Weights of a small GPT-style language model, trained from scratch on English Wikipedia: a variant of SOAP for these matrices.
Each number is 50 + 12 x the weight over its row's rms, rounded and kept within 0 to 99. Layers, rows and columns count from 0. The size before them is the row's rms in percent of the matrix's.

# layer 5 attention key, 384x384, rms 0.0254, rows 97-127, columns 48-95
114:59 19 55 50 51 59 69 50 43 33 40 48 44 48 72 41 38 59 60 71 66 59 69 63 62 38 40 59 63 50 63 39 38 53 42 43 43 60 27 64 49 53 42 43 40 34 44 42
096:63 31 53 55 49 33 60 52 60 55 52 28 65 64 81 55 60 56 60 61 55 67 67 35 62 26 68 28 47 35 52 43 53 60 76 46 58 59 44 40 63 55 33 47 43 40 46 60
103:57 46 59 42 66 47 42 32 45 37 61 25 36 58 60 44 67 50 48 37 55 49 42 51 53 53 40 50 68 42 42 57 53 48 37 36 40 40 61 42 47 47 50 55 35 53 53 32
101:44 36 26 61 35 28 50 70 36 32 50 69 48 40 57 38 64 60 75 63 56 46 49 23 51 45 52 33 65 25 45 49 55 66 61 48 49 40 41 51 50 42 59 51 58 73 38 45
099:55 55 34 68 49 33 64 65 51 57 70 45 32 52 55 40 48 38 41 51 68 44 53 60 55 37 58 28 45 56 41 46 57 29 53 47 76 51 61 49 50 38 31 35 52 47 70 45
103:39 50 43 69 60 75 54 66 37 54 52 38 54 35 53 58 44 26 57 27 34 44 55 35 49 66 69 28 66 41 67 35 22 47 36 46 54 66 47 59 81 55 51 42 39 76 64 57
101:53 50 60 64 47 57 48 45 63 66 48 48 44 51 55 42 36 58 60 62 65 52 52 36 49 49 63 42 29 44 55 44 42 69 34 31 35 51 45 34 58 54 36 61 39 44 38 56
102:38 42 56 52 28 42 78 58 47 42 44 60 54 53 60 31 55 52 48 48 46 68 48 31 56 59 31 48 49 64 50 39 46 55 54 42 60 63 56 40 42 64 48 39 65 47 61 53
099:60 41 71 54 59 26 55 50 38 63 31 33 50 57 53 27 51 57 57 56 26 48 29 50 44 48 74 56 30 34 55 57 40 48 52 50 38 43 62 53 60 51 46 62 38 33 66 43
107:38 48 49 36 50 62 63 33 67 48 58 63 44 51 45 74 52 56 38 37 44 50 71 66 35 35 46 40 69 36 45 65 65 50 40 54 69 73 47 55 56 58 68 37 41 32 58 45
104:58 40 40 64 33 66 60 64 65 51 28 51 37 43 53 57 41 42 33 56 40 58 53 69 62 58 50 37 65 59 46 66 52 60 49 59 45 48 39 39 41 36 55 23 31 43 44 52
103:47 35 44 41 61 46 47 45 57 56 52 56 52 26 50 52 70 65 49 54 54 47 55 59 64 43 57 36 40 35 67 46 48 62 65 48 50 52 67 36 51 40 68 57 59 54 37 48
100:60 70 56 67 65 34 38 58 74 65 62 51 42 52 38 58 51 42 39 55 35 36 45 52 44 47 44 71 53 32 25 45 62 44 57 34 54 59 51 44 42 62 35 40 54 37 50 11
100:49 54 46 63 56 67 50 52 68 68 50 58 72 49 34 73 34 56 24 35 36 35 54 67 45 61 56 52 35 41 69 39 57 52 46 53 64 51 44 54 28 49 62 42 37 56 56 40
109:37 51 41 51 49 49 29 56 44 35 70 63 56 52 49 59 42 47 58 62 41 58 41 57 33 81 61 51 48 47 46 30 51 43 46 28 41 66 52 50 60 60 70 30 42 43 45 46
103:54 52 43 54 58 45 48 54 49 60 54 49 42 44 64 15 60 46 51 42 52 47 54 62 56 29 57 50 35 45 57 61 57 45 39 39 39 44 59 60 31 48 46 39 43 61 39 49
100:57 51 42 43 56 47 46 31 44 50 35 57 71 31 67 51 50 56 38 58 57 45 54 60 24 48 49 67 62 37 44 59 63 49 48 43 46 47 47 59 50 42 34 36 53 35 65 56
106:57 35 34 62 49 38 48 46 46 68 30 57 53 54 36 82 69 45 60 36 54 74 58 29 42 42 73 49 58 53 44 59 60 45 57 54 61 49 62 34 45 48 43 44 40 49 25 46
102:53 51 71 36 33 35 59 49 49 61 59 47 87 43 15 43 41 41 51 46 53 69 68 44 59 48 60 49 64 30 44 38 65 52 47 59 42 59 49 72 53 52 37 42 46 53 18 61
098:40 60 31 56 64 62 37 58 37 39 60 81 48 61 44 59 35 39 28 54 33 13 60 60 59 43 77 57 46 46 50 65 59 41 30 49 54 47 70 58 34 45 59 47 64 46 58 63
097:52 48 32 62 66 73 59 58 53 33 47 57 55 23 56 37 66 33 74 56 52 42 53 39 57 48 58 48 34 36 57 29 36 34 64 26 31 44 37 42 57 27 69 28 46 34 37 74
107:49 51 66 61 51 48 36 48 40 29 61 41 38 48 31 70 31 45 72 70 28 57 67 74 42 51 48 44 48 33 59 56 59 48 34 43 71 35 47 50 76 58 60 44 52 67 52 47
101:47 53 47 56 35 50 43 49 67 65 18 66 53 51 41 54 39 56 42 47 31 41 40 56 66 60 68 59 60 38 40 53 64 52 75 41 38 35 47 28 52 52 57 40 46 54 48 60
098:39 67 48 47 65 26 27 58 67 62 42 46 71 45 62 65 57 24 63 46 33 40 35 58 61 52 44 51 53 56 52 47 41 65 68 85 29 56 35 59 62 45 46 55 59 61 42 48
100:53 59 47 56 55 39 75 41 58 24 61 47 45 38 49 40 45 61 43 33 48 56 48 39 29 54 58 50 16 74 25 47 57 30 38 56 46 46 45 48 28 53 57 37 57 60 49 44
099:63 36 57 56 64 65 59 39 51 53 49 22 58 53 54 39 64 41 60 53 55 32 50 35 53 51 41 37 50 25 38 54 50 60 49 63 43 48 71 64 54 68 44 52 55 51 37 50
114:56 31 51 59 47 32 39 75 41 27 67 47 40 29 61 39 61 61 30 46 62 39 55 60 53 42 42 22 76 54 53 71 35 55 55 65 35 53 52 31 36 56 65 41 50 39 31 27
105:37 71 39 63 59 61 32 61 36 45 41 64 39 49 49 52 60 37 50 45 38 37 48 55 50 46 38 41 45 41 45 64 53 62 50 44 44 51 73 35 38 52 44 38 13 69 41 33
100:32 59 46 27 52 41 48 44 45 47 48 43 42 65 58 67 51 56 80 82 44 76 63 30 44 80 52 39 44 54 37 43 49 49 48 46 54 56 59 53 50 59 41 54 62 47 55 62
099:61 58 33 52 42 44 21 69 49 66 18 64 56 65 66 54 46 47 52 60 45 42 59 66 54 57 30 32 38 69 56 57 63 45 47 54 39 63 44 48 46 69 44 40 54 62 47 49
103:69 58 46 51 46 47 37 35 62 42 51 58 37 37 40 42 47 73 20 44 55 59 64 29 49 56 64 52 36 69 27 31 43 64 71 48 48 54 70 49 30 61 62 38 54 60 48 49
# layer 5 attention query, 384x384, rms 0.0254, rows 98-127, columns 48-95
100:52 64 39 41 85 52 42 35 53 63 62 41 33 61 41 44 55 74 40 61 41 53 33 52 37 51 42 89 52 52 53 57 54 55 56 65 56 53 39 56 44 23 51 46 49 59 42 44
103:66 39 70 40 43 57 71 66 65 56 58 55 37 52 39 89 49 60 62 66 42 53 50 48 51 43 39 48 50 70 45 45 72 48 41 41 43 58 38 37 32 39 25 41 45 44 48 59
102:41 45 54 62 64 40 36 40 61 72 53 39 55 31 59 69 60 59 40 39 75 31 30 62 47 47 82 47 37 47 50 75 53 25 52 75 61 58 52 40 50 59 69 59 43 58 57 58
110:56 49 53 36 35 50 63 65 41 67 37 42 41 26 46 48 59 42 27 46 47 41 55 55 60 23 55 44 49 65 74 63 39 79 66 51 68 37 48 49 58 39 44 57 74 45 56 58
105:54 58 62 19 64 36 43 65 48 45 50 50 44 60 23 42 51 52 40 61 88 36 32 57 66 42 45 48 43 51 28 54 47 67 52 56 54 70 44 48 43 48 49 52 55 53 50 54
101:51 46 47 49 60 44 51 48 46 46 46 43 44 60 58 79 39 67 41 44 48 60 40 67 47 33 61 37 50 56 42 50 55 37 41 41 46 60 50 47 68 40 39 48 69 63 42 49
107:60 50 32 46 61 68 47 45 57 43 45 69 27 55 75 53 44 50 47 59 42 30 50 63 35 53 64 43 39 57 53 58 42 55 40 61 44 42 49 47 39 50 43 44 41 41 34 50
099:38 71 34 34 51 49 56 44 44 67 46 43 59 56 63 60 57 49 57 61 31 54 55 56 53 51 34 40 60 38 73 53 41 33 45 36 49 41 41 54 63 64 46 42 58 50 39 61
112:51 70 51 23 82 41 40 64 50 44 63 38 39 39 60 49 42 23 64 62 42 54 41 57 58 41 70 33 51 58 58 29 37 74 41 50 52 42 68 40 43 44 48 66 77 65 40 43
105:72 52 67 46 53 54 28 50 48 50 73 41 42 60 59 43 42 49 64 53 53 61 57 33 65 52 39 66 49 39 64 50 34 53 52 50 35 41 35 59 52 41 50 64 36 33 44 24
106:37 65 54 35 75 56 48 54 39 29 43 52 47 39 56 54 55 74 65 58 33 38 32 45 50 57 53 57 64 40 41 38 48 28 43 57 46 52 45 56 26 67 28 56 51 55 56 45
103:25 43 48 40 41 78 64 52 41 39 49 38 43 41 53 48 58 61 52 36 57 52 39 55 59 78 48 50 46 41 59 54 61 50 39 50 41 67 53 56 36 58 40 45 43 46 48 74
100:58 49 70 51 55 33 80 37 43 51 56 43 49 64 37 49 30 49 44 48 43 48 58 56 42 33 75 52 61 62 49 32 40 55 54 42 64 40 66 58 59 27 43 50 64 42 43 51
108:40 57 35 77 54 39 43 59 45 44 58 32 47 31 48 50 28 62 44 38 45 67 59 47 69 46 35 41 41 68 66 61 39 53 51 65 53 48 44 54 46 40 44 76 28 46 46 72
099:44 47 49 74 73 84 62 34 49 52 43 79 54 61 22 62 49 39 29 53 41 55 59 51 33 43 44 29 58 63 83 37 37 44 61 44 47 52 30 52 48 43 36 61 41 51 66 57
103:34 55 59 39 53 46 58 30 63 28 40 44 36 50 25 56 65 25 60 10 69 45 41 45 56 49 19 56 53 47 61 79 51 58 34 53 62 37 44 53 41 60 44 52 64 57 41 76
114:34 53 61 41 27 59 45 54 27 15 38 55 47 44 60 38 58 36 59 44 37 34 61 63 44 59 50 46 77 35 60 70 36 56 60 56 62 49 45 59 41 33 43 37 49 41 39 43
108:46 39 50 51 56 58 37 71 52 46 36 54 19 47 57 48 71 35 64 50 38 39 48 55 46 43 40 31 44 61 50 56 55 60 43 47 60 55 60 21 59 40 51 51 38 66 58 70
103:66 34 32 56 22 45 34 48 45 51 47 16 46 75 55 47 53 59 50 63 48 62 50 61 53 32 60 62 52 47 66 41 54 54 52 62 44 71 42 62 50 19 63 59 40 49 23 59
104:54 56 54 41 51 58 52 53 74 45 60 47 31 50 55 50 73 57 55 58 25 44 65 59 43 58 45 38 73 32 52 51 63 45 37 39 54 51 43 63 38 55 67 72 65 37 46 48
108:68 41 42 47 37 54 57 71 53 70 42 56 58 36 47 38 74 41 30 45 34 45 49 56 72 41 50 55 68 35 43 53 72 60 53 39 42 42 42 44 38 35 44 59 53 54 43 50
102:37 52 57 52 40 59 58 39 50 38 52 47 54 28 57 54 71 39 72 40 60 41 39 49 39 47 58 73 43 60 38 55 43 50 49 65 60 46 65 50 65 62 26 68 59 33 42 46
114:56 23 36 44 40 55 27 30 56 54 52 65 61 69 49 41 49 72 32 44 55 63 53 56 53 76 59 44 41 46 38 46 56 46 92 44 44 47 61 34 44 50 49 70 48 48 56 40
100:39 32 44 48 58 43 56 54 62 37 83 64 38 53 55 38 56 59 49 65 54 52 67 65 53 41 36 64 61 51 49 50 43 62 54 52 42 45 43 71 26 59 46 40 39 62 55 44
104:21 57 31 53 39 27 67 33 43 48 49 60 38 45 37 62 65 54 44 33 48 39 53 53 52 41 55 49 41 58 67 46 51 57 50 53 63 54 38 72 40 73 57 45 58 34 57 65
109:50 47 32 35 41 46 49 51 55 50 41 63 44 65 41 38 59 54 44 43 19 39 79 48 61 58 52 62 56 55 42 51 46 37 49 45 60 60 77 64 75 46 56 32 53 57 75 56
111:58 54 68 77 36 34 33 51 57 51 48 58 50 50 66 48 46 39 36 58 53 37 79 65 41 68 55 38 63 33 54 49 54 37 44 66 52 49 48 44 35 44 53 65 52 49 56 36
108:39 51 35 67 51 61 72 41 24 44 44 42 57 63 50 58 74 47 41 55 56 30 50 55 44 39 39 63 26 52 51 60 56 37 48 34 72 63 40 63 44 40 36 30 43 46 52 47
105:68 44 65 73 51 20 61 69 34 48 41 32 41 42 34 60 74 77 56 66 51 44 43 46 40 59 45 71 57 45 56 70 45 67 44 54 71 53 29 53 57 47 55 26 68 48 52 49
105:52 42 60 52 66 69 70 57 32 53 55 61 37 57 60 46 51 47 69 69 51 48 47 64 46 58 42 53 55 41 29 48 62 60 39 23 42 54 43 52 51 47 26 56 57 35 45 25
# layer 5 attention value, 384x384, rms 0.0254, rows 0-41, columns 48-95
092:28 48 34 38 52 52 70 16 46 30 46 46 55 58 47 40 51 45 42 58 38 47 44 50 59 53 55 50 39 38 50 54 61 37 44 62 67 33 59 42 58 38 74 51 72 60 46 57
094:33 48 44 66 47 49 62 45 54 52 49 48 37 53 58 46 52 62 45 67 65 51 45 43 49 58 24 34 34 40 53 49 40 26 50 40 49 51 53 37 48 66 46 29 38 66 52 31
097:35 33 60 49 47 37 60 73 74 65 78 55 46 67 46 76 70 71 40 45 50 56 29 49 40 37 43 76 32 77 51 54 44 47 73 55 41 46 49 52 52 40 53 46 67 67 47 29
091:48 63 66 54 54 46 33 50 69 60 60 51 64 46 44 44 54 65 63 34 66 51 51 52 60 64 80 39 39 46 52 30 39 46 38 53 66 53 76 48 59 48 36 45 62 40 47 58
099:58 48 57 63 62 29 64 47 61 46 63 42 50 34 51 45 49 38 62 34 41 34 59 35 50 70 37 39 68 42 48 22 56 58 60 44 09 63 63 41 45 57 56 52 58 45 48 71
090:51 45 48 42 69 48 49 54 43 39 34 47 44 35 66 55 40 69 50 16 26 61 56 64 42 52 61 65 78 45 34 51 48 56 54 62 61 41 27 70 57 55 41 53 42 42 47 28
098:61 47 48 44 63 32 68 54 59 57 75 55 75 55 15 59 26 50 86 26 27 54 50 67 48 47 47 52 49 50 44 51 44 47 58 38 69 47 22 55 52 49 30 36 50 67 35 51
096:45 47 48 37 55 40 59 46 31 64 67 54 29 52 55 46 50 51 58 73 73 53 60 31 24 66 36 43 43 55 46 59 50 67 60 38 59 64 41 23 49 52 54 60 50 52 52 54
094:59 38 52 47 48 54 55 40 27 37 52 41 49 71 32 68 45 68 41 28 35 68 49 65 52 50 35 45 32 62 54 42 53 81 35 61 37 22 59 71 41 41 66 58 32 51 63 59
082:47 29 46 40 49 54 37 42 48 52 23 73 60 23 59 37 42 63 38 64 66 46 53 30 73 69 35 64 74 55 51 64 57 49 58 55 80 54 45 43 57 29 49 58 79 39 46 42
091:38 45 67 56 48 54 59 52 53 47 52 77 42 56 77 48 54 61 70 57 53 56 64 43 52 56 60 79 42 53 40 54 25 39 29 15 31 54 49 31 46 37 40 63 53 37 24 43
104:47 43 57 46 41 66 42 50 57 57 48 49 68 56 35 68 41 53 52 63 50 46 52 44 54 37 37 67 27 49 44 33 31 77 64 35 38 45 70 48 49 41 27 34 49 23 65 35
096:63 75 52 38 45 58 47 57 59 53 49 62 67 44 44 57 50 54 36 58 36 52 30 53 54 62 39 49 63 47 60 51 28 63 50 38 34 19 40 53 64 37 41 42 41 25 47 57
091:62 41 33 40 60 32 45 34 55 54 72 67 50 49 51 54 45 47 44 45 57 34 53 55 31 63 31 70 39 56 36 58 16 59 49 22 43 45 62 37 38 46 55 70 49 63 28 51
083:35 41 39 75 56 53 36 53 32 45 56 51 49 60 42 26 67 63 54 74 52 51 42 52 52 46 61 59 61 54 65 35 45 40 47 67 52 70 62 27 58 41 54 58 45 48 34 51
087:58 66 50 39 44 43 45 46 63 42 54 79 40 49 33 62 45 62 60 49 67 52 41 51 58 24 45 52 52 54 69 35 56 55 59 47 32 61 36 68 22 56 59 44 55 23 66 41
094:52 64 35 57 52 43 47 28 70 47 35 50 46 54 44 57 46 44 71 70 43 33 73 43 40 68 56 70 25 63 50 35 44 39 40 61 60 63 56 45 40 38 36 57 47 23 58 68
090:48 51 45 69 40 41 23 58 62 77 37 60 77 69 44 62 42 53 33 23 35 45 33 73 45 37 66 36 73 58 36 77 52 49 74 46 65 61 38 61 71 65 46 62 51 61 52 48
101:39 62 45 64 32 37 48 72 59 33 33 55 83 45 51 57 60 46 39 53 55 55 67 66 58 51 39 71 39 29 66 60 50 38 60 37 50 48 47 33 31 50 67 64 52 51 44 55
090:53 50 49 54 47 41 40 43 10 34 42 34 43 46 37 40 58 70 55 57 53 34 61 50 40 64 33 37 41 57 36 51 50 26 48 48 61 46 53 57 38 40 48 48 42 33 48 83
098:44 39 52 41 46 40 50 26 66 57 69 44 46 33 42 47 48 55 30 44 35 55 47 69 45 54 61 58 51 55 45 49 33 61 63 36 55 57 39 12 40 54 62 45 34 46 54 46
100:40 31 57 58 44 58 67 56 50 67 57 52 45 77 59 49 41 47 49 70 48 63 31 43 56 49 51 63 24 56 49 52 57 46 70 43 29 58 63 40 27 68 40 49 42 50 35 62
090:66 42 63 49 47 58 43 55 46 44 59 35 54 51 57 67 54 50 61 54 37 57 31 64 60 47 74 47 43 33 66 44 63 56 64 56 73 60 55 55 52 67 54 37 37 70 43 28
092:65 49 40 55 57 37 64 53 65 45 74 49 52 59 57 64 70 41 61 36 64 36 47 65 55 51 42 75 51 68 44 40 52 60 55 58 30 42 51 63 52 36 31 48 62 56 70 61
091:55 69 46 46 53 39 45 39 59 49 46 51 54 79 92 51 34 58 45 58 35 75 52 47 46 57 43 31 63 78 52 51 65 51 47 43 56 41 45 55 36 50 42 66 40 63 59 43
090:38 54 54 28 67 68 34 42 56 62 34 61 39 37 53 41 46 68 42 44 28 38 49 38 55 41 22 48 57 62 31 51 54 72 60 43 32 47 54 55 49 50 46 51 50 44 48 56
087:37 72 50 30 62 51 57 45 57 36 39 58 53 48 48 59 57 44 58 71 58 58 59 68 50 45 58 26 38 56 43 51 53 42 47 35 72 74 59 32 69 58 43 49 57 52 26 40
098:62 61 56 41 41 28 41 64 54 55 50 48 52 54 59 34 74 55 64 24 86 65 41 44 51 49 52 45 43 35 23 54 50 33 56 49 25 71 41 51 73 55 54 40 52 57 37 70
088:39 47 61 38 66 48 61 44 52 58 38 60 45 53 38 50 55 64 31 34 62 43 52 51 45 53 49 66 48 47 62 33 48 45 34 64 47 53 48 36 42 38 42 33 57 47 52 46
096:56 38 68 64 29 44 49 51 54 53 44 52 46 64 67 66 45 58 60 47 30 53 27 17 50 53 69 53 29 47 49 59 60 52 38 69 74 50 63 47 32 27 47 49 67 53 59 21
097:26 52 73 68 50 44 44 75 64 50 59 26 30 59 59 64 32 44 36 47 46 46 41 64 41 30 75 60 62 59 37 30 56 64 36 55 49 31 44 43 49 50 44 54 59 47 65 62
090:53 52 68 28 57 42 46 48 46 35 34 51 60 82 31 67 53 35 44 56 33 51 46 48 43 33 63 54 44 61 46 56 45 38 67 40 42 57 54 59 28 43 66 76 23 53 45 37
096:25 71 61 56 59 38 34 73 54 59 57 65 24 65 60 50 48 44 47 47 69 40 37 50 72 60 57 58 52 58 61 64 26 28 42 41 62 60 58 73 45 42 45 49 58 52 51 55
094:52 36 66 42 28 59 56 59 65 54 43 47 56 61 52 62 55 45 54 61 47 50 37 64 54 43 47 48 41 53 72 55 58 45 43 53 27 41 47 40 26 35 60 33 74 68 44 76
089:51 59 46 58 48 58 54 53 75 43 71 32 45 47 51 48 50 57 39 52 52 47 42 51 72 47 41 45 31 46 41 53 61 33 65 47 51 37 53 52 46 36 60 56 45 57 56 49
095:29 44 73 40 50 65 54 53 67 60 64 41 48 72 47 52 54 45 56 28 55 71 48 69 72 73 50 51 54 50 57 65 53 65 54 70 42 46 45 48 50 46 43 56 45 76 33 47
096:41 56 74 51 40 51 38 60 36 36 65 61 46 58 53 57 68 52 51 37 44 44 43 37 33 57 59 59 59 38 52 46 67 48 30 69 36 54 51 56 69 48 58 37 64 55 61 50
099:40 64 56 46 65 32 55 69 82 46 53 42 40 49 53 48 56 39 54 54 70 46 50 38 62 49 20 55 59 61 43 50 68 38 56 72 48 67 56 47 55 55 46 58 46 37 40 59
099:53 47 36 52 53 48 69 66 61 46 55 37 59 50 40 73 58 44 32 36 51 59 52 26 51 53 70 50 70 55 54 66 56 33 69 43 46 55 55 33 43 73 63 48 41 51 20 26
096:54 26 61 40 58 48 51 43 35 64 49 45 65 46 48 36 45 44 40 54 55 43 29 56 51 71 48 55 52 26 61 53 59 71 53 51 53 47 51 55 71 52 43 39 47 26 48 47
092:57 57 50 55 32 53 58 45 43 35 47 54 26 42 29 43 67 30 58 63 24 66 44 62 65 41 60 37 53 53 43 40 63 72 73 56 54 66 32 40 48 44 43 51 68 38 47 36
089:56 64 37 22 49 34 54 22 32 42 57 51 55 89 51 52 43 41 84 51 50 59 45 51 52 67 24 51 45 54 56 61 54 44 34 47 66 46 31 60 27 60 49 09 52 68 77 42
# layer 5 attention output (transposed), 384x384, rms 0.0315, rows 0-41, columns 48-95
098:17 56 57 59 47 60 46 52 56 39 37 59 37 64 54 53 57 49 41 56 49 27 39 59 70 63 29 47 50 33 66 75 57 51 48 31 73 34 43 57 66 53 60 61 42 49 43 48
095:25 50 51 57 40 50 48 36 43 57 46 51 50 47 57 45 46 57 37 65 60 57 47 46 60 49 28 59 53 54 53 21 35 53 47 47 36 57 28 46 32 63 41 41 70 46 43 72
100:59 59 30 51 49 64 53 75 54 67 57 39 65 46 59 56 56 80 47 53 51 49 39 53 50 47 41 77 52 46 41 43 32 29 59 46 46 60 62 55 64 78 47 52 69 45 42 44
093:49 63 67 62 55 50 42 52 60 70 59 68 50 26 43 53 53 54 52 62 59 43 44 50 62 27 34 55 68 38 59 62 30 38 49 48 67 42 26 51 55 50 66 61 68 36 42 64
102:75 42 54 81 25 56 62 42 52 65 17 54 48 60 62 71 45 47 59 26 47 61 42 50 39 47 54 42 73 53 47 46 51 63 50 52 42 48 68 47 30 54 33 56 42 50 67 57
094:65 43 77 47 40 38 67 29 57 53 55 65 50 38 49 69 75 62 55 48 58 43 49 42 45 45 38 60 49 49 46 57 47 37 43 64 52 45 60 31 58 39 44 32 43 43 44 39
102:57 65 60 45 66 44 58 47 48 60 39 58 38 52 47 49 45 45 56 39 55 58 68 68 66 33 56 56 48 30 36 72 57 73 44 38 44 49 27 54 52 66 46 45 59 61 63 50
101:57 32 44 47 65 32 46 51 55 69 59 44 62 67 47 61 23 74 58 38 50 54 41 56 59 28 55 36 64 57 66 40 47 22 52 23 33 57 69 61 52 45 80 59 57 60 53 26
092:41 46 52 56 69 67 37 49 57 58 51 49 63 59 27 41 31 55 60 48 67 50 55 39 61 58 64 34 25 39 48 47 29 41 51 45 50 49 66 52 50 42 48 39 54 59 64 68
091:54 53 61 32 49 54 59 32 58 61 75 51 33 47 56 51 27 35 31 46 38 46 59 56 44 81 52 35 38 43 51 67 58 62 59 51 40 50 58 43 59 41 42 40 19 59 49 60
097:58 59 60 57 51 52 37 49 53 34 71 48 72 65 45 37 47 51 48 60 52 42 40 43 58 24 66 49 52 47 59 49 60 41 42 53 51 53 43 51 52 71 40 55 58 35 55 25
094:56 34 56 57 36 72 50 55 51 56 48 75 58 57 43 51 50 53 42 39 57 44 58 41 74 59 70 55 70 32 61 40 57 87 55 58 49 27 51 38 42 64 64 61 36 81 61 41
096:53 53 67 43 43 54 51 72 51 31 45 40 57 55 47 56 53 43 59 53 54 39 67 71 52 66 43 51 62 50 72 68 39 64 40 52 47 43 59 43 68 53 50 59 52 45 43 53
098:40 34 52 35 31 32 45 72 53 64 55 71 58 67 42 47 58 58 40 37 38 46 46 50 43 55 53 39 44 63 41 42 42 69 70 59 63 54 49 41 43 51 64 69 82 40 61 18
094:54 46 57 42 29 55 36 51 58 70 43 78 55 48 40 52 38 54 71 77 45 36 51 53 53 37 50 57 49 56 51 60 31 32 54 55 56 37 50 37 55 38 60 54 47 15 30 34
093:74 58 50 63 57 70 53 34 59 27 28 63 48 26 38 49 47 68 45 42 30 43 59 41 61 42 55 26 66 43 47 34 27 71 42 57 47 57 64 47 38 40 52 55 38 35 38 59
095:38 33 56 63 41 35 24 46 56 55 27 39 45 53 73 70 47 36 42 55 36 62 59 54 46 62 44 48 53 66 56 39 66 56 65 62 49 48 31 35 45 52 79 57 36 50 58 56
097:55 44 50 53 47 34 43 61 49 39 65 46 53 59 28 85 49 25 49 38 43 44 53 60 58 28 44 49 43 49 44 38 75 47 61 44 43 40 60 52 46 48 60 47 52 61 54 37
102:46 58 42 41 66 43 44 65 55 37 49 59 40 47 52 60 61 29 52 75 51 40 43 51 62 64 73 53 40 58 34 60 35 51 50 74 62 51 76 57 38 46 49 40 56 46 73 32
094:49 40 56 56 63 68 47 50 36 34 55 32 35 49 48 56 48 66 49 55 60 42 65 51 39 60 45 51 43 43 34 63 37 47 49 66 52 44 67 59 46 73 46 40 35 85 55 60
096:37 54 59 51 38 58 48 52 51 63 45 43 73 57 38 56 39 49 34 49 68 62 38 29 36 32 37 63 32 58 39 46 54 64 64 66 68 44 43 45 64 49 59 29 56 57 59 61
100:40 35 58 33 51 60 58 38 45 69 61 48 49 58 48 44 50 82 46 77 64 60 55 43 50 42 51 61 65 72 62 58 59 36 51 46 36 62 49 33 35 52 30 30 46 64 55 55
094:59 40 59 58 41 31 54 42 65 69 66 41 39 46 43 31 65 35 17 42 45 51 42 37 52 15 62 64 74 57 52 43 45 41 29 50 45 53 25 39 52 38 41 43 50 44 51 39
092:54 46 21 47 69 54 52 43 50 33 32 73 59 58 50 41 41 68 72 59 60 57 35 55 49 42 45 55 19 36 40 48 55 55 49 50 47 42 44 74 47 42 50 49 45 52 61 37
097:43 16 62 60 33 44 43 42 72 40 47 51 41 46 38 21 55 39 59 44 50 60 58 63 33 41 72 74 49 60 46 65 26 49 47 48 59 43 39 45 34 24 54 58 45 68 64 46
094:49 52 67 40 53 65 58 44 57 41 42 66 55 31 48 44 43 39 44 42 49 32 45 60 46 35 59 49 80 56 67 43 54 75 33 70 58 36 42 58 53 31 55 52 38 35 54 49
094:26 49 38 38 65 73 58 37 59 57 56 60 50 38 52 60 56 45 41 55 62 69 47 61 55 29 67 55 69 48 50 61 91 50 32 47 49 61 28 54 48 37 51 56 60 50 59 46
097:54 69 58 44 60 46 42 79 45 64 34 53 56 64 58 37 49 48 29 56 52 64 55 89 55 63 65 19 65 36 48 47 55 39 70 45 28 46 34 43 63 42 54 62 72 74 41 44
094:48 33 65 47 37 32 42 44 58 39 29 30 34 64 83 37 43 67 56 69 37 65 55 56 70 51 57 51 52 44 65 63 27 32 42 51 41 30 72 53 18 53 61 57 32 58 44 40
097:47 49 59 75 42 41 48 54 53 31 55 68 50 48 31 64 50 58 37 37 69 18 44 50 45 65 41 56 48 51 59 42 68 49 61 48 66 58 52 54 58 60 53 70 49 49 54 68
094:65 53 50 41 65 35 52 42 58 41 57 75 68 45 81 57 31 52 53 49 45 47 29 53 42 49 28 66 40 31 50 56 51 38 50 43 46 50 49 66 45 55 52 15 51 43 56 62
094:63 57 34 63 36 54 57 47 34 39 49 43 37 60 29 62 36 55 42 45 33 49 46 63 50 59 51 55 36 53 54 35 35 48 52 45 46 53 51 39 40 41 47 45 33 53 54 35
102:40 21 64 47 40 69 44 32 54 43 46 45 51 43 51 65 63 62 49 39 37 45 24 44 70 56 48 48 46 59 63 75 70 54 38 54 28 41 50 63 42 49 38 37 73 44 34 45
096:57 41 30 49 43 56 68 45 59 59 43 45 59 62 49 32 59 48 43 69 37 36 44 56 29 54 62 64 66 46 59 49 40 52 54 54 54 66 64 47 48 41 48 44 51 53 63 40
099:30 47 67 40 52 36 65 50 44 35 47 58 41 50 48 36 37 49 68 46 48 61 35 46 56 54 34 61 40 47 68 56 58 74 56 44 40 69 44 61 43 30 57 43 45 63 50 61
095:42 58 52 45 58 65 46 50 34 30 63 56 40 38 63 26 42 20 28 47 45 44 42 47 30 38 44 37 49 56 50 37 60 35 52 53 49 52 33 60 49 44 45 35 49 47 37 69
097:34 52 39 48 49 55 57 40 48 56 51 59 55 47 59 43 35 64 34 42 23 50 62 25 33 54 48 50 76 36 61 62 44 47 59 64 67 50 63 66 56 33 56 77 37 48 53 38
096:42 64 62 42 72 36 49 37 50 33 53 42 49 44 46 50 32 40 53 53 38 64 49 63 45 60 67 48 45 49 61 47 78 59 69 71 39 74 52 59 44 64 45 68 70 65 42 43
097:54 50 49 55 45 38 47 40 43 50 47 54 62 50 51 48 60 35 64 72 42 53 45 52 70 56 45 71 45 81 68 60 58 50 44 34 35 49 59 64 51 53 57 64 52 27 61 55
098:48 42 48 32 47 23 68 45 57 39 51 56 46 54 61 53 51 47 41 37 45 46 52 53 48 49 46 71 49 48 51 34 42 41 62 53 63 52 49 54 62 26 47 53 63 63 47 54
095:56 64 36 47 44 47 52 35 38 62 48 38 56 53 46 56 59 20 53 55 30 46 50 42 69 32 31 52 48 55 19 59 53 45 49 42 30 60 66 37 45 61 68 50 49 48 38 51
095:44 54 48 63 45 57 61 49 46 46 50 37 52 43 18 45 51 33 54 56 35 25 26 42 23 54 41 35 47 55 36 63 53 39 27 63 44 47 30 62 31 64 50 35 45 44 51 31